Weights of a small transformer language model.
Size: 9 layers, 2 heads of 64, MLP 640 GELU, vocabulary 8192.
Training: a variant of Muon for these matrices, 94M tokens, 11503 steps.
Each number is 500 + 40 x the weight over its row's rms, rounded and kept within 0 to 999. Layers, rows and columns count from 0. Numbers have three digits each. The size before them is the row's rms in percent of the matrix's.

# down: layer 6 MLP down (transposed), 640x160, rms 0.137, rows 198-235, columns 80-159
# up: layer 6 MLP up, 640x160, rms 0.254, rows 199-236, columns 80-159
down198 089:541527518477506517578431458527520485512527508556446446497561465505557504523503500473464495533449523545453518499495501447553439487497528516546581495522575495429456438461387468497514491539495483530400404478571570534476489587488485479549424487
up199 099:466535479502526405489446480499505503486480477500461499544539500499542505546419541544502571556539542504472528528418569492466527490493513543484384461530490528404596486472509483442535469468462530502443551483488512500525414419485476469503529481
down199 099:475446506500567468520471538437481473516481494436505531491509541467472449549564459428533552455516469469467485492527493539457471448450604477482470486473514513477602470503492511451511458526490578528448560497496617567491492503467499479540504590
up200 082:461486508489505496591524428516526412519490503465509483465570490502512491586508443490538562515423551497512436505451457474504497501508575489425451468499549449491472486505546504557537497559511497508510483546490470466433561521531546459547434447
down200 077:507503458457544475408487495493465489580461486431522414518480492493478486502479522507478457405540529521462448517525498445494431452504524504487496452527451540594501591531454551518555455533444621468476478539430534567554527558470486481499577493
up201 091:506503471425464522466475479482471516530452465465494533544530518434466510473486505533562496470525500522549443488507481532488458508517450489522447465484394541504543483527415514554522492490446642572460479398561414481486535550520506459556491544
down201 090:502509538527529539454515509435497524558450488460537442447499527494511437466535579549571516471519480539517495588511476501554497493473417514567500411451488493475487452490448515509454539513535496543524503485507433495487490520462478460473525556
up202 090:459521552515524482566517476529469548499513489579530500526459536502511477462480460458469381503521489450461433494546498533434553498521515476508525492522486534448471437473477429459578571520435535546533451447533557443477537523451526574513575473
down202 088:548496433517504618493501527495509508578457472408553515494427466519483421597521447481464487529463507572488527533477493538489529519448406512494508523566510536509429496506517574515514481467558544462465524530521481408484515524492501506526522439
up203 114:479457468454551508500486474405460532474501447514533587469472513458474471515530472522485510495507440546537378526431473469512521593452459495427500476522507469510558515516487506405519519453466491557496483447569535496458576477489523501482475425
down203 123:480491554473504521470503453553545557383482447534439538535533426504515466514479501512479490451568500489513465564455479478518510506492496498474430511489482499521480501508510509446533705444495493556541545520541562517495499531431479554463502474
up204 105:517479552440547542486485537525565496513443438584537546514484513502518526484512503494473521605471485520465483527513497542405517559511484486475566474542467452517414523486508538521468555508494469564452522532444544525459464535421475457455484451
down204 099:404529558495530516486508512524492508614539508501550506519462523520566437537549518549485465512442499460474452426525589491478408591497466460524573518494480509488500527549479489454484489558440478512472515559429494466468492554535451477549526508
up205 099:579479537461508570442453497535467524518441517517503491480465462524426576508481474511526554452544494436531470545527472500517466419509549532479497415428479541511501476568553556480492469577489458530548539466535555491508494491431579540489451548
down205 099:512527497471578545551584523512518472486427411494514544522508553463504493496456511512533429495451562505394499508541501465474513515519412492502510472486515514502459455410511555520519463473384595468476458583531516427466521506495451498544522490
up206 114:517522489470457454486484514581447458510454466499574585525517470543495486522459556466513499482489481455558543468538450508386474545492474515462538560546473523527499500595469523534570489514512405539491545487501454521426588520501518443502516523
down206 112:482539424468445535538513416513456467423543469535496472449476479522396559578460448500535539489461513448526531532400531505485517492503413420505548562539496506487554521577504500497483526538452455458496496509490458512499499536532508501515393508
up207 104:527471452612456505496491479507534478500452526505513512482455492523523527486462555534465411436473535423482564474501491483461516539582481484472545508522500459459483541453441424488520452529486492573513416528493544547608511505466494462522544494
down207 106:536505491470601522460587454518478522579524444409477470444574422513498467505515474562453491441547527503539528475528517522498463453568456516596478441504465409440473451510572547518479473493564535509480481523511487524536524538460491496499516486
up208 085:523513461547471448427516431493583472570491473591526522488483468482465522501489541469550481489607505500552478491480414471488520530464533585452529476476450511476520498521544456559540504467442544396483536490525437483449546510472540568471495535
down208 087:531462509502568532473443460532461531520532474500517447454504492477443510546539510470454503563481556480432514591487479546515480433532576483477538420513471463530433433529503458523477458580519492502461458588496506476559539564519498486502527472
up209 101:440471463519534436456521537427577476522542526476579583565529451575506569472537462525504485608548475403493526543476525536463537501439493434498527530509513522519507480560548516471522542533446460499523486507530496503490470426474443481532476489
down209 098:449509458504481490506470531453507494498497498568440460382524498524506486545551474494428506479529466484539492520504507471494529497488384536475534477614449490503558513530500506482508501474480461552521526511486482422523516523505481446472467541
up210 108:448513380493533503449525522522464540505549532516502560544512529483428508435480504442473482532591537540514595488503532537456544440546517528490438499459460468468484500518462466485553522473454523517447502529552460487531591477476470553487513491
down210 112:448475518547509542501480484465583581570499557461550543529468553493480436471528555582501462570499491519525550576432485462427458482532551450496415483457542483458494477508509478538530431397475488487441458547495503565501458466529461553481469465
up211 102:528507525504576469486448460488548503552416574543521471514453511521484496485542500554522517396469479469524568446520520553471460486496461490511536476507560490547507467443533586443415457534461536464410517514514518444506480505571526448538473597
down211 102:543470502467521468562427526501512468545537459546472486605484477509555512499532484426457461527419523451491457553495521560517532473538505535457489510565532473461498497490480494492546464482484535482486501494576446502453541435484439524526464472
up212 098:424459499529494448446516523419509510540493478456527413537458518479471591483484532437503540517538467526505502418428442458433526493585525477392523540518554468546519518466468504495539511444473471534554493553536512494500488524478564499544483467
down212 090:565569459424474447564462527525476463593424437491540568570454497457557488486521501469595522500503466514501567506528518498552519570469520429484480440510488508547466529535538482499533522601625417489399509446500539508447452490460449507552452426
up213 093:530519491474475470523518555470490543480438580506511483500569533473520461462546488494491484475526509517503476374521483482536552478457413563460544540562446411478544514486430549562529531423524493518535523553475557480505544496479456470553483557
down213 093:498521522509570479520557504504545491469469544536469468566476538439546473489497582400492465571531530535505551499500564470528581540470519470554410500532481515428441545490494532500533490466477455535484546533486465427462507535524484520472470447
up214 101:517501474521511532499480570518493506479475517504503453530504470583530511497484493549485555419505586533527436445494551545501512525485518481512504452483489439459491535534494523498455482549534488557502546449482544492511579459537533487467566515
down214 100:524499550496491500530516470495498478561467458485536470509478526479499449475492557540494497437466495546531546536373495470551514470426365547543534481517494531518539555429539518487449544515490486491543534449589472481434550505549571503535477505
up215 116:543497503484455545411459539450575478579457522437447509592524523496466524451495503495478463550485423503504594541499495524482503485484543489550465489565527510417489488501533506458513509493481477500544586522570463577443505515424477531446457474
down215 116:499438504505551501494442503374502503523505494481507502469524544451488461494497556494505453463498519489483536481604498483488508481433529519464571538483529523550563524468434498458478413476460573528537484533541481511506484478452442563534488466
up216 105:505499471479515389445505443510489617525539510540477481495449487397532560482602509527474511438460479539568512484527511584451545441502471510463542529511472491446549531475483519430480522470530537547517463432543485566492499500541557442519512499
down216 103:510476441525537491529567464557488491508526525526526517517568554538498505542538511476401485478490568505532489497486418480429535435549465548499441476472527500507496377503540512498466481525569481507510460533491523496510552497509485551454519482
up217 093:500559484549460483468523473513546525418498517518517505515503489457505485493438614532483436525489537494536428523506460507473528495450514430468524481426531477489499493532489521547456450504461493482544487508493494506540532525594534502469561589
down217 101:495588545503472516517519545481522503515522512497507520564452578466464456453519606561444464485468488525518536521487443521506505502512540414429494505445545574503445485472454475486516469448479487432498481580480493466553481532509487482512467544
up218 090:473502436474497524538537524509470506461511584497445512477498495410486571498494533545512489558496501467480457456498478515486506552522520546451520521481501541493541512445408439487563456474545488442440500431511447466547558498454498537504476485
down218 088:525511467450493464519481528529523585487454494487463499437513464521563500530452586457573551428512500464471435628494592473535520477548548518466631484474503442503485490517538471545443442446425473458516509533497606487526504484554512499568496530
up219 074:471413520489478541484455440505500483529427450463524539488529453488537500513435534487510458430504560431463439541461506498496478516544556513497475435516494441565579434514505385522464467421456530562449517446488581511418530427516494537536513550
down219 079:426543482595510516513476566444465497481479526510462491469486565530522511489503487498533544488548446498499475494471402561489569477486547459445504571518468632492494530522513578544457453528526463488477467487449491431536534472449503459522495512
up220 081:509465463461478513461458579420486456431461529573474440470453547534550456459484486561514459492491469446490452400560452531546529485480537535498554514494465540545478520519523480594516500486503530595474507495454504503509504573470503529527481472
down220 076:436471520543509476463470539483576469483508439486441490496550504514488548487463540500535489349510499486510464515489551510491476522529554492515518484416517457478520498492513519479487525549498445486539419539537569439567529498449449477489543530
up221 098:498472523503482452514527455477465568432470510528502446513505527548497560484524460509490572492479480498502571539493492526482518419518506447465523589553453474513545562539445508546458490482512471525464550469531482477468408485496551433541540537
down221 102:534481548534517512525524423546462510539536500473521484454513530449592500457539484477468552478518558421444493484516434480525534472477532527541477494546501479408462520450512557480533558552494472483533535470489517517541502556504497487468513504
up222 108:418481466502540495522477496414478490586434498482522442503482547518470480471577552567465559514507516568521548503495477493494453479571557521462532537530540487555527422452535545474516446458460491496455505480571475472476456464544508502434438461
down222 090:561443452507484429462522496485563580535406496532476491481480476489409462533502503451528513510486439433460473544448560490537424539540595498566533451516533503534490520490502500439485488491547471498471489547514553478495463472557499479492478427
up223 100:452527471455522513533475474508533576456544564521516463554510497456527511483420480489451427548540511495554475556512509514458568418507477477500432518465512468524447501475477474496560432503464506546466493553545569529484523520462469610473479491
down223 098:524498549502472582520490499449489524474530485420513578518496481517523570545490488496462466537489522495509442525540576502494485492500471472504479591472511557495481466470448563535451439465479518505505476535506489412538498502521425561491566372
up224 089:428466460423474558492433498495502508508569472501532577594460433496435509446454483526565503481521582509506550457513537510514534410508532522428552532514533457540494509531558493461468503511553492471471542447482518499563482464486491480508460511
down224 089:496493544511426534510499505545523448467471497506524540497558444459481436489469504539454505568463486492478502487537535548515562518548612483497488451535521499542435594496504537521471490562464490541489463485499526466533431473515486501505449459
up225 106:469568475522460466551538503400530490476483500517480542486544543537547490541600541456553493496479483453497482465527490502527500531532557528522530472519449513503490503488406478501576454507542442497485486449530523531513498481528544553486514525
down225 107:465500561521554535466504562493499465435467552549497477556518469483509481511481466465508562534435479501476505484586443532497470542516524481520559475515493540476457449492527468484516459497523523446490497485451597525461511447514459503590455533
up226 102:530524450534535444511495500463436436532546510551484530487497433503548513458530499479539474588534503448545507453425511580480522497466488506507507515555500497515483493584513495480493498447458483494484581485442563490456451476435495531531458492
down226 100:521496551468494452525493534479553583509442626533505618525526437481478488452493454418552525527461480544539493449512494468498460483485582496449468491468560549467514467465476434580428489493505517492441508536449517479519431492489436428379532493
up227 112:497468470520545532500527581375514509493478519431396509475467501399507460498527469467446516554470565490488516442486557485506479523482558513499442482538493592485516392574510559489489468576473519524478462481482482601495530476474481507479530506
down227 113:521457544512477600519561536499514493445511447486435501485476471429483485497553491454583481489476545494524493509508530506533498459561652466487598508460478556480484452535525377508529485485505462521505504439479501517490523479519472461417514476
up228 101:479527437515504492420471452487507406514532518529481519448531542469500497541596560509479492461441439523465530514483477591427550510546494567532526489514474470518507508549544491429535465478451623461509492498518457505509521455542539520513473493
down228 105:443557479548465387445506486496477504493495491473549501495602536525469509533528499467481466496500508501442480451461551523505477477531411515526488563438549513519528485473519457537541417555477661446464481464516540412510482506535503535526501487
up229 103:447466543440456414534495566510489479492538479494492501493510505428492504504497462482639466439489547496509505563491570552549457498530521506580537464481453496488514531578485537490479484579438519500529448485505494534464479488528520475492549465
down229 092:477483473485468500489524550534575503516492528483524544491478449467506555467473553531523530405480523438580537557445499543545487499492421478454586400467557543544461501487494540379534486515500441439481519523509489527467563436534518491542533518
up230 108:435544488556525487591554491517436516509480541451477515575483458482469514528536472554506482455511487541550413414478557530484540476566415499492512533466421533490543513431469493501461441511420556498452546522532486527492575485543566520488485479
down230 110:477465444542545470458521526435496474480543535503510516510476579481499520487496489535496466492467496520523466490496547495485519533603210477498472508497464450500531495510506522493538508482536518500500517499485563505522515527486499546531564494
up231 099:505610481545501456550538476539463411500429536466477513417483502478553487518564469482513503506441484487497533529473497500490534470500538498461575516518444487494521562460469455519521576512546504581478533483547562452496572452528546505490484407
down231 106:465511526471469553464442478535539492569455471528568515522554488539530498466523553539601483471493463520507470487575541429485518453479498519563511532528453650462466546512462467553504566512489458474515526463494474499448456477529502562511469545
up232 115:510495474508516444435540579489531529544480483466490482492509457545507481473547496544525470555544519483523452524524495510469514507446498493566477508518545515465459513545514526525516526555534494493466479484466482554513552461520485524407530539
down232 115:507455489460503540446524526520513575530479519465562508497484529562496448415527457523520560479503473542487513467408507481514464466455616495515460496528553458488514499510483470534427533563590515479418504461494495477525485482580540501414525478
up233 112:457488456448477549505523440525536501507523513514492485551500479458389480505533496488581486485479533520513551486521428517552485437567453507503480477591484476502588559539534459482513515477459493578432468538545481466414528461519535505442453590
down233 113:507487509515547444516558483455573536509487507485495532546440556492405467469541547512437511509530459438558560500545549535514470488538419523479557501478539491509476464511494456492516454428486538536487512506512471451451479412468515571487495446
up234 086:430520507503492417516433460532516510423567499546534472505505505475470562527484434509515533541478457510570506432479515514509580494502470459468459479518498488527506552494443610456437506501496509453475529496519486507554533490474447570518522528
down234 085:524475609503482456445477475490520524479546457493513459601453464456460524527507519474492525523507452542544459542531524544482442422544473529423526488516570467506460512509509504505518507522665417466471524482584511506530484521470419515478526526
up235 109:419550505476499452467484497590451433499477469493494563521541500516531538461502552513501501519471508517440504478496508555519537433491529423503460461525488489496513475560529467456539447531480461538395519530486564602546492545537466537483517472
down235 107:520563498618476479470443577463506540479461527484509538520517473473533479465495482488461431486485496497540467580516533499573570457469474511517534522498484451492493566463519465487517590437502439523516579489507493526546454529456510436540459513
up236 120:467497528455485461497464567489501477448568503591522500471522488561514477483502566514413455488523504505442544503478490514543531491504519507497494481535566548488472517449472496528440507462454558579466584473467479507508490420557515460587547502